config.toml
num_attention_heads = 4
num_key_value_heads = 4
head_dim = 64
bias = "all"
tie_word_embeddings = false
init_std_qkv = 0.0312
lr_mult_down = 2.0
final_lr_fraction = 0.0
train_tokens = 572200000
Each number is 500 + 25 x the weight over its row's rms, rounded and kept within 0 to 999. Layers, rows and columns count from 0. Numbers have three digits each. The size before them is the row's rms in percent of the matrix's.

# down: layer 13 MLP down (transposed), 1024x256, rms 0.153, rows 1012-1023, columns 0-127
# up: layer 13 MLP up, 1024x256, rms 0.138, rows 1013-1023, columns 0-127
down1012 110:515488493514485522497502477506444468556508482512467499493511496518532491523545537503513506518509495497535498492506517507488517496493531464500495519506473464465465523478508503507529494510435540514407470514457491487509459486500484521481521523519484511486528501522483569484480464515512529489505493524467464507510509510534457471540478495526497484480544486535503515438563521491508466474474
up1013 105:516511498509516551484545503477501506498454497525516524497551486550492482487526499520486495493504510539447515529487466471541519476502519515497467508508509469488532535517487513507482510491471495481511507527486535517464482490496464497530513443494458512499492474503472464496499442483501507502513439487512464482460485465509507531465516514506477486514543514484478483471515486449471504512505
down1013 111:498507530485519505477520485530526550493488530475497516490477499563547491495518506509495484462527488440420505501477453531537462483514461531513481504529472491499508476523513515500478473510471492489485491494503518468524477504505519506487493483508534503495511448527515530506487474497492528492517474509474459486490508461443475525510501547496477492519477491535502501530520506515465513485507
up1014 098:486499558524500508547530520544511455477497469477473495514553472489424519495577477478484474482507493500520524508503471474518519510499529557523475464534531506493487487459499505474472474513456545522483490506462541483499502505493535512518552522497510546488497506513473468536468538463493531510553497501464506506498501446519582520529516518537458475519514530494519511514537493482477523483510
down1014 093:465486470510543514487488493492535488557492504510464503461467526505513484489492532515537543470534510521547496470508561532500523483468500474520491536451486487497456498499517518491506483504519489510504460508477478504485503504512479546545488494520466490491535454484499527464530526487513479507445487521497506503475510542547480506528480443492490489499530454530526464477492514533505483533528
up1015 091:482527477488483485500526518517524465494502515533568472473531517514434506498476481533508484524507475489521552487515526481480487509482545509495488540476498471501479498470521506491475466517474526517532481486513467510484519576467485456511472493505511517508475531521466442508533526485530510499508491502502446469511545484531447466528506534518497470464506543472478505485510524489497514531498
down1015 090:504475445504529511500464512508457499504506441461451530522468513526544490520518516445516474500483513547471490494480466491512487553515470486472483495503504513474523491481492497539485514507486479473457502508480471513516512462541505515508536502504507489508525472505545541466477467484494475506507505487526518533500487552498550513487518494486505508478508489519532499509522511482525467486465
up1016 104:489489461512547547462477516490517542493519495458452504455495494516506522485498460505513473483482518472446481516513484502489507512509506489485471525556465498542507531527505487499475478485454528493525481453510497488478500534506511519490537483528485516479511496517484498465484529512521514468517515471489509507460497513508481518496521510474490525511499471473477455484550485514551461486486
down1016 104:460454469535511539492506457531498486468523505516544543499476487510451502464501506550495448479506522531533502474514513507495493507478519477478533491499489504525448506502492506469510489465501519507529481503483474507494514501507472483505465498485493479490542473510493495486520505494531505492486498474472517531476508520501458488531482518484528483476464502500493455502523532476509464541477
up1017 100:485472521495506549522551502496497498515487505501496539473516470510527439525506536465511492501506454505490519461518475483456524545467492529464480522467510545527496475481495483526493485487457478480489464441502504479503514519480491466519499545520455504505458485509512499510504495476484527491519492513510475531504508515477513509473512482507504474506518478507553438502500503509505487468499
down1017 097:530468486534517451534517490497486545504497479476456502498511519523569520526487504533510533507538524520487485484478552507502501476492529510478549488482487510494510505486471527486546463494508493511532461515555547496479498529519515477513538483507475513500541478487479520540473513482511515554489516514502517495495510489461512479488458501494493482520445481483466488477474507486473525490478
up1018 107:471516472535501525490496482493527520513547499477518512462554513475461534521471499486479492524511531507536505521478471533543484503489514481521466513465496479463474515483500491473513528480479510480540510502447516528524484503504447445509480486492508495421502520495480525517503478494475518510511522482497508491459476452464499531483500513504484483522489473494544490527466491445452470542497
down1018 103:497488507465478469487544459527529479502468488442514530520475526471482512513506518490465508528519505494474501511534461518511493485517487588523501557516508496497518470456479509544440465501471480478462526474540471468471451533488503513471542491533476503503520485486497520507504459544490523498521488511465493535487482512457494481487483522499484500486527464526515532464503512497466497493506
up1019 091:516460512482473487466529462495489459452503503494503472517491502572520482548498515511517503526488458543517513498492513498496504515499506507510506508515480503548549491506511509477497478532512520479527487493545493508503475493474471472476516508544512502498514488464486472533498520457510537483525521497550472503510527526520482494511517515516497430470507503469556512459566496524502535526507
down1019 091:538507508445506518531462511486528483472484506523473500538483501466492520467536486517498498513500494452500518479445522502491491491549470463490507509502504498473495509496493510500475486487494484532496544533494554506528550505484469465491530508477519520501483509489450511490508470519514548516496522489502534460515479491488478510540475500496547491543512508520529504470469475530561518484492
up1020 103:492512519464524508506512526500474520515518503539501468521487486513522505484486491496451454479504505500499484505478523452495502527533514497508517479488507520503507524498457504481512560488493484510535479515539507494488452493481511497485502509459525516516478528493511478506539503513499497512486528490495482490457455508522490539509553519534514481503503452488430489486480486491466547520516
down1020 106:504525445471510523505523489446486525498484516485569465476495495502508474487465519477497489551529468556501535485531493493511497479537482549514496492495481534482526486502505467497473478500502530535472519494514514499534491473503509505419515485528489449503479500517525482534498559513474481538497501469516491493505458488511553470517461480497480509472520496542501516477486503495475471491524
up1021 098:470528479502533528522511491514488501512494502493509485497535517503504494468515510516549512495515540489503521500487502495503467489443507526496531512514523523476467528467477532467498483498529482465438510473487491548490493502519526558494512530545448471502441519501575493530484518515500532542465469464468509469500488505481466540522504539482480476476536471440501498468510560524493467514467
down1021 095:488492474539497503526500515514474515551467509527494506496542508526452525465519480444459473494490477472472455500500507483494428487497515518506470498530508528496450507519504542504482498491509475482485485517494515467447435492489550536508507513510498484510479533452524494484531517519523487524457553506501530454511486530496458507514488520506484493478509495499529506496498491524463486554500
up1022 107:512525566449510486517460483480536525501496488474516523532466493474472459487528536486508484518484500484500460476469493485517471491514506516468476466517506444523539464542499505503504495474500498474478537455518517521468565522490466473516449467493461501502485511562485539537533498484493519475495475471533514479494517506427487508466521531491500513486510485496535498497491530543515506472481
down1022 107:491497473508495502517554480477525513523509491495504492489500507498523484516447477460415512478488475522504515467537486503480535496469467487487491449520496535517468483470506490519505485552507506532531510493536482494559515493494504497526513476505522479522453494527478474512525487535510510527478505460496503478501510531542473534484494444514496545497490522527490501524517503484494513505525
up1023 103:491461532481467550494496556557504500503568516541470525488495528512523510509507496477525538498511466490501514473491528512540539527479502456511522495502505492453470515501496504480501514473476490521479477520496490463492521472507465515513489494493517459509461496477485523482454447519509465539506476524487518544498470469513475526471514493484517494461496509507503512458526500496508503459463
down1023 101:509499487482494501494509499513473527503465495472487535502496474527545521546519535469508517494480509475522512482452503495535515520509527480521493514483473504490511495519503479522531490484553545515456512501495490476524500492501521518487493535510476495515483512537535552516491488490490509469502487485516537467530500527506487477471558537463524484556530496514551506520497482519485503487550